Each number is 128 + 24 x the weight over its row's rms, rounded and kept within 0 to 255. Layers, rows and columns count from 0. Numbers have three digits each. The size before them is the row's rms in percent of the matrix's.

# up: layer 7 MLP up, 1024x256, rms 0.33, rows 592-616, columns 0-127
# down: layer 7 MLP down (transposed), 1024x256, rms 0.0841, rows 592-615, columns 0-127
up592 101:126093119140155116129135184157089155095121137114096160155114120122135133126152144145128101137120142093139088129118150057150131120093149087106112186130127116110114138107190136123080114115153108109099145126174106110090118156132127163072150138140121112127128132186133096096126172122165102111147138168137151120109115111102092137096155167144114115130159075120138102127131127152090145122138
down592 125:116149154113127139165147064073177129182171136129155089111156157120161107112104104131140127102135116175099150139154122173099115136152093149147109095131106157129154098122084159122159157130100146118138135106096123148143141117118104096155124112140145131158160119055132124149102125113113151126110125120127091123164151134147149124163083087120123125137120169115076128123134091085150093138092
up593 114:172155100172178100119115109166113119168152108092149096146121097132129134138120142104129123155156142148113168133094167098150084135108111144106152167149147125123149097119120122104122196113139134151125154117094119140108121153113119101139121142093112132127134098106133111141093162136153100081103155127139130096150132145139112081180100149132152184134121097128091134130143138141112098127131
down593 124:121125142125066148173154145077127119105097159157116142116129106116137125138076142133123092090114126094129118151162102129131164093138172108163118087117121169125121147131131121120138086148133134107116125114160138107161135117134136170122150111149148122163133176126134118117139088147145169113158102129122129137127132133108131171077157142098123087111126162118135110112108135119134173152156
up594 093:170112149082160098096135112138122143110096137161101137121164115134089160126121133085129137138144183122144119119114114128125102111120141152110079121161098142184160151124138155149144109165120127086127126117149077150169132113161161130175086155140133143154107117116099156130122134194063125158147079141100116120114085111090134141150128149130092167115149122167121140137160128136113188136162
down594 094:139119174137124127109100101129184127123129131127127163145095126136130119127135177113085168128109138108089106150123111139144138173100091122167214110126142113130127132097109143113063148134125098140092195121083138151158139131091144131124135129114103154140155108122119132157144107122118170113122118105095113125120112165129134101153126143134109114138122153157129100143146150146147123096107
up595 103:112098130125085115055120103117138147105118110150107114141170098132119090131138147105153116111131154119144140080122109121128116094109160156131151169114134143160126128097173158111120110088146106151081119146138191123147174148111149111118101123121109148124164144095163138148152144151132116115096144111156095134123126138087134140131123126111150129142119134129092159130120139124124141123170
down595 094:095155134138135191151118108153131112150091134142144133099102159142128138111133145147078137134130122095120183125098192125105155103122133179098125127133161114122115118129088128128133160143119141139145119081078124123132084155120136126189129134076181112138133082126136131111122123110103132159116073156112137129105148144129131132141152116153132149151151146115119108176188109102131174118123
up596 105:099143153131132172134136125146117093132118138129118172137144078127086097145122129135156111122120135129152144140139109128119123157099112151069166105143100111120098154106116119117124111128134154168131145129152134103111098112087101073173161128120152153151142117141153094120125161091115146134106122120146164128134118135181127119175147150145118126181129114139095138128179098178149116085098
down596 103:138084134150136097130102186127140148118086107126135138104135127106108142129089108124125152112137174104145088151130180159126153141118091128162039136113131131153135147125146118138152141140128102113124118151149110148193121095142141138135085137128135119103140125129056142127121143143143124155135128114083152136091142131144123141132114125105130155098146139170150123107127112124154104124124
up597 105:134129152110090095117162110129088111175152128149097166120158126156141156169150103136105150131126143178112152116139134136126128140170165129112141154057121112101107151118145095114143142151132076069145169135146125094071140137116083164153162118096138123130136110131151152168145165152126176124107114133130166133131088093125160136127145160118116155145135089141140104114134099108126156099114
down597 097:099106083126111162133144130110144132145164148146134132096144137157136152140124107115138110183173154132092106084187089148164114106088139148091158137108157143151180126144112181129131131155149142112142135138128150133091071084083147144155141106122101128148151141119164109129126125137095149146139134128105110076060140135147111170083147133147126167116132130157078137087138139164127148115100
up598 110:120160141164089107134145122150138090124106117144128113134118116102085142154111086125100135123125129091133114131072084172157115145137118107148120115140133105117132129105155129146169168135112117136120139091137165088126155104135159095144151157118121100095131129093161084129151172120146108116155142101174160085095107142094134124126122118128174117161085090139139114086159094138132118119134
down598 107:139100105072137105146122156130145111129138122157126119136160163156171167119122165146119153116159140160147092138141162107122113113146127119153132145139131161158137139147125116148159102102137122146153082133123124141108094092127096112095081126130143133038146115138135115109139142146159102090146128151102106187086109096174119128139131117138132151160122112114118135128108121142186098084113
up599 100:121120115144147134119107148157124117118128142100077113098149087124127130102095158109109118156137104161159142108147138120146139129130110112155088115115171115111102109125126136140135174146084155131139134118142111163130130143171127144131123079153140117184146164128140162114127093119131151132096157067096125133149124111117124060148129109084134163110142100117137114129143139116120049101139
down599 108:115142108119148120148112154111160141134111108128141124149101128149114108131105132110140132103072132170103122167134142125103117081151109130118125145160088101116121152154129129118149139125129131132139091098116130160155187134129122109127108144156103123045128151132147071075142107122148109125160100138153119147100121134144118155150144113139117112111098131139112111135110110142134144143139
up600 101:127134122162154120132133112153118077133112112084146084152113153109161135110102135192123153132103126154111140142130142132137133131108142102129107111089158120143053110107127084111094166140144141141130139119132113098106131144119094131165147106103135120139096125123105185169126145165170117145125149122168119116109075130136102131123085114129146137119126121130109130117177150104174097099090
down600 097:156126111119125155122114111150113129123165117121141150128154098160120146116179064092119123119113153108102108131183131100144062127123135149133168150151115107121157144167124112140101157103166103144170080128150095125159085130120109127138100090117091108137132132114075114155121108133147160111116103159125158106110094135126173149158103156123143128114134124102134122136130154151097116123109
up601 107:140127109145129138135092140124139156131140142113118191137112175117130127115133119103157126120111097112123116063131150116125139137116117108128139108151193173138151185129096100142148134120139149157135129139109132093134107118140152167112116119136072124108098159126119153149163126133136081180113092136126089126104096109123130110095105149119146103098080140126103172119173134122120200146156
down601 108:150146130126184151137139116146124143099085135170088111145145104116166152099143101162123144129131134136092115119106076115107143146153130122159150108104123130137126118103137102120155182115128122129205115157087111129116112124147170103122087117141108156132102130148089126083124171120126141169092156111148136105168159111162144144150160098159149135111118111086152154151170119150158091111119
up602 102:182135147109109130103130126105123166124119141109118151204149142147098101126134096125132148122125141072132120089124109108136133078160135145133111134171123101139108110134106119099150104140192151128123137128151126126130068131109157087126088145103142126145168086171147105132096124175139135149135132120157100133138110082124145158127105145105106144088101102133162113138118095143093122163125
down602 104:127122128093095137160106105150088201159128095144113111156154111111141114154150133089116095095126186118112144116109112144121137089114139113122172125127118139131126153126144146188125135080123130096121110137126138113134155172167140117126108129097156137165085144129094104131130081116139097150104139100103153118132128134130160099113155113176152124152120128160092183135097124067124132157146
up603 093:123122122121134155127152125117052131157169124099096078136143164107113179155169134122117106140136158151156114142102103072151125103140094111064126128144167138151153089110103112138118136162101126116114143148120123121177120114086094170128102126098136159092107123134166139166127130136072136123101146130126101139118134122120135140125126158176125138115153102151087123125151104092131144118113
down603 086:146137116160138126103084162169157117084160171108122124115131117138097139108120118112130119167143100067132120102117132105092122129106134119144112145094091132160120150180120139082121120131114156106121102125147179114123134151136119131163114102119097112196092111114152098109134064112145105144182147125107101129166126133167134141146130158122100126147128115143114167135125152132082166132114
up604 102:173140115146139096159118139164082117074144153133142122141155147126137156117107096137135121119141105102092106122116160111117108161108117123147132147108147134131107172147111143100132108095130152141134129106102130112189156157111093077156141113116101111127145137129149104122128107096147129119127113132150103103162131135159136135097108150122113141108124093133134121069141132139121122115119
down604 111:119142170127073137134082082105112139130129106145120127143124141134128103126124132178133113134079123139102141075111147117099155116110152129125104105100139136168087139132160099157134153149180136142105128143064088147125077131098134127129170112146089119139154129081152085112155151139123122119108134127103131136118127134127121133106093120144157130137131132090128108143118141130126116131167
up605 086:122109102154137093100166141125126103142131149133144175180083149155117152127120130144131126096179112110118127123179099103098114159092134143143125106123160111094149151111093125151151129169126139066103132081151108129119104109091141149114132112129131143137136139179105146132136145150116115130141119154151110108126098167120117135145123138137110115160127152118192116089158109119090151097191
down605 085:077139094114126134146096136104119127113156107112124105129148141042134088147159119125159135124121184111112144172093156119107143102153137138152116133119150090140152116127147111139109102100157109162129102172088136099146177101144149138113151132120143112111118123121122107144135123147125131139121139150103173123075160150124123158133109159094098168103071143115124123145077161174127113121106
up606 098:133144160136154142108097137153118090119098115142132110157161132150149105103118178172159115135159129155143140106146164086116132134099099140148148152115157157114105135125088090145146144147127120141081121122124091176147126101138116108125101130138152138132125150062167125129163131101133176143157110128175128132092108111129147161114121117104126152089126101152112118136141107122115080097129
down606 098:176105153099105163136125100087117132117102130088134097100125144108154116127115105096102175113091119083163134172130068135128124127168132116103129102099135119107134121119140135168083126165139129150139112119123136111109140173126152124123087112127100148112132153116133077158132168143150108097122130106136135131116143114090124142124129156125124089160137105068122152158111114105110136152135
up607 097:164105154179144097159098144099118115108152130135121141129156102127136112097150105088135139147082165134131154122097132128081102153106116091109130103139139086128110180124094139103134132130138089173115163122115122104151101122145102117103144136119131161129082134105153130095121099135137131133096130149146124130120109143147144108141147123128147137113160124149164086123165124110116078157110
down607 094:120155137165093107130125076090112140129153075123092104111135147162138160148140124115108128167172153097131132132144154134138098106113083149107165126146182101144114115112147107115101118120125131133118172140114141168073131082139138124151120122075120151122155108155181121191123143116080122159119115099150097113151096123137143115131124128165171147116102148116116173117078119118118144124125
up608 089:117108191077148088129112132112126108117151100124133132125103149111143167136121148133125128126162134112105116147149134146134096156160159120103143084126145166090111122098077158127154187161134122148122134136159119083110130124137116096141108106124096126122142156123126062154136126170140119143099111134129189107069109099122112138122135150140107146111108138136110113143125167121142128159124
down608 081:119124096147129127131127120140115153116097160105091142115162085139154108153128117132152201137111164144135155110118153101155149087088087121119133159110113145159104118132128119137081165125128114100121077099125153158163118121138123123141136175106124090128122138143108145108150110116086195130158147131140096159193167149135137132122094088144107103193128123099129102133126097126120147088118
up609 095:153152094093074143165127109130130144160116142163151103113116139122126167163143121119146160138159123136146091131108105146121126178120138101076127126139092113092110140127115102085109131118137099127166074167165133152121154107094125135166131077106108065128133124112154132176125094139106123138113153139117151114148153102145107150146110139138138158136141153108106097115119142129159105104115
down609 086:144136123098106162162128153091154147135128128129125114111139105103138172118155079126142080141086127157113123087085143124141127141124121150123069154123094180134148123120094161073100126126133113098152121119140153132143153151110119047134158083112098118116130119134088122145128114141128113108135137107152091120149129124180137109102118127158094163117157105124172096153130158176145136123146
up610 098:145105119152130104139137106120127143163136132111109151114097120128090138138141116166096113160172125135075140109174139158130173167136131132099143118137182142113148125142134144113179091144116145182115124127112139112119118136167138098119124099126139106092102135171139106120153124123116147112107131136111148125144129116097179150060140097116179109139108093093141138116112139167109122126121
down610 098:116142181128178174134144109154139125136131133133122099115122105124113155149141101038132137126132144128110152133129121135166103135077165114116118119133087032172165139130145103087084136169151112149133107116129147124156112114127117124178094111132117112104112130164146131181139102160136146141077134112100119130126117138115113125101121119092107140118110143164177125096108131102121124162076
up611 100:109091095166151125100125124112131083140125150129100110124159137159092140128116142113171148151084098113138102093120202105101140153112139131145129174141157128122119145075148085112129152099121124147147114174140094134135128144142089148116138087110113111100105081127133132119124138119101164114094159099145128130139123138100142106160128094162140144125166137120158155153142133153155135116157
down611 093:147161144152158135138108119132118140136103116135114075162084165108112093106142091181100122094119140181125124136135099165152100141103121090068088127128133174141124170142145128129118111113122084116133122150088135136128109130152159116067162130125140182142136117118154133090140145122156087135096121141179108117132095148153121085159120114078124099169134154140140117155089162163160082142134
up612 098:121189130105120134118163125159113109134067098100122114166138097108136126107181144106122108129157152143122125107137108161195110079099099133145153168149108143095114133132122123139160128156086108137131096159120117124152118164150091132127161139096142134077136070152149103187131128137129106182118102104155128129126139111163115085144107127121166129153124108131123089069151131100088108147134
down612 092:141113138104101121099115159103118100097140149131146085150139125163138129155100119150138103099132107113126126123143154075100128156131144138129112121115134170117142122112113140105123124158176129128157171124128179109093096101118135130168131141142124117090126148114117135064145135114152148074129129112108146131146121146124098138149144136088151133131133117142128123136108109180133157113129
up613 094:107116097095084120127120134130062066104132118105119127077112101153145135096107108100153110132128125150111136119140161113079077124152122145161125103097097143169110113136142165117126145128120158143123143091095105134160114086146136131128119108112174165143134107139120086122129100115107154129142169168129129145121129139154162115099150179169121100129135156109142166107132193142109145143124
down613 101:163156153139121125137151114150191105093115123124153111110130100134181131154142108128144121132134120123136082119099137109145106171093108117096113141143165129116114097129091128137110116153148120116133150126132127120102115110153117089099167189103163139133121157140108128095147163095095122154085139090125130122143095142120130130127156104157103117126109110125126134135137151135156142107152
up614 110:109105088121157146125113176175133134112149114129130121133097135134216150083157168161113125132108127182148117116103135127133145144110108126156098150097164130122146162105083116113129085122084127118147161154167127125130104117170116123111114145149188096142141097130126115129163076143123117135117140187129117142121154087155115131121129144083146141115130106162135096126126121149110162129134
down614 108:117152129122116125126133113111094150125122138146182153124124175137073175153107136072119088134132135140102119134152089118178141140138114108105162148101154112135115105113132154144100096152180129126124153096091120128183146119128112177134119104130158142165115134125089128139118172099097123132127120088100078127147124075092118168145083104083133148108195142120159123101133117162121088133085
up615 096:121092116155099138083124129152112130131119126075112128097109146134145138101098156131139096126153137121115149105151137111168186115136131085083116112128114117159106125094103136115154145105134124175106103126123124161088112148151157188110197128165141144134108135118167131127096138104111158142136124122131065145150154082140100119078106093144157118117162137121125156067090123104126132112138
down615 120:122119166117133128139128123116144139139133132153160124164114138105131121129163153120113192115100106127161096145121093145083077139157119158117166146133149112125122144140170094150104094125126153096125149124114164116164135077134077083159095142130103148093161094150105152149183147145125111126123109119142181149102088147111183149143109158155120117114091105141105084145135120115158132157128
up616 086:151126149141112171123127134131151102134109168155144126144138128080137107093090151150098163155071126120125141126122104159068160123154129084124114116093141077163127132146123148082088132148111129115162118122125130118133165123154138089139164158097110128129131130135149185143067102149157124150141138115091178094110143110099108130128146121128142156094099110137142110139127141111122139126103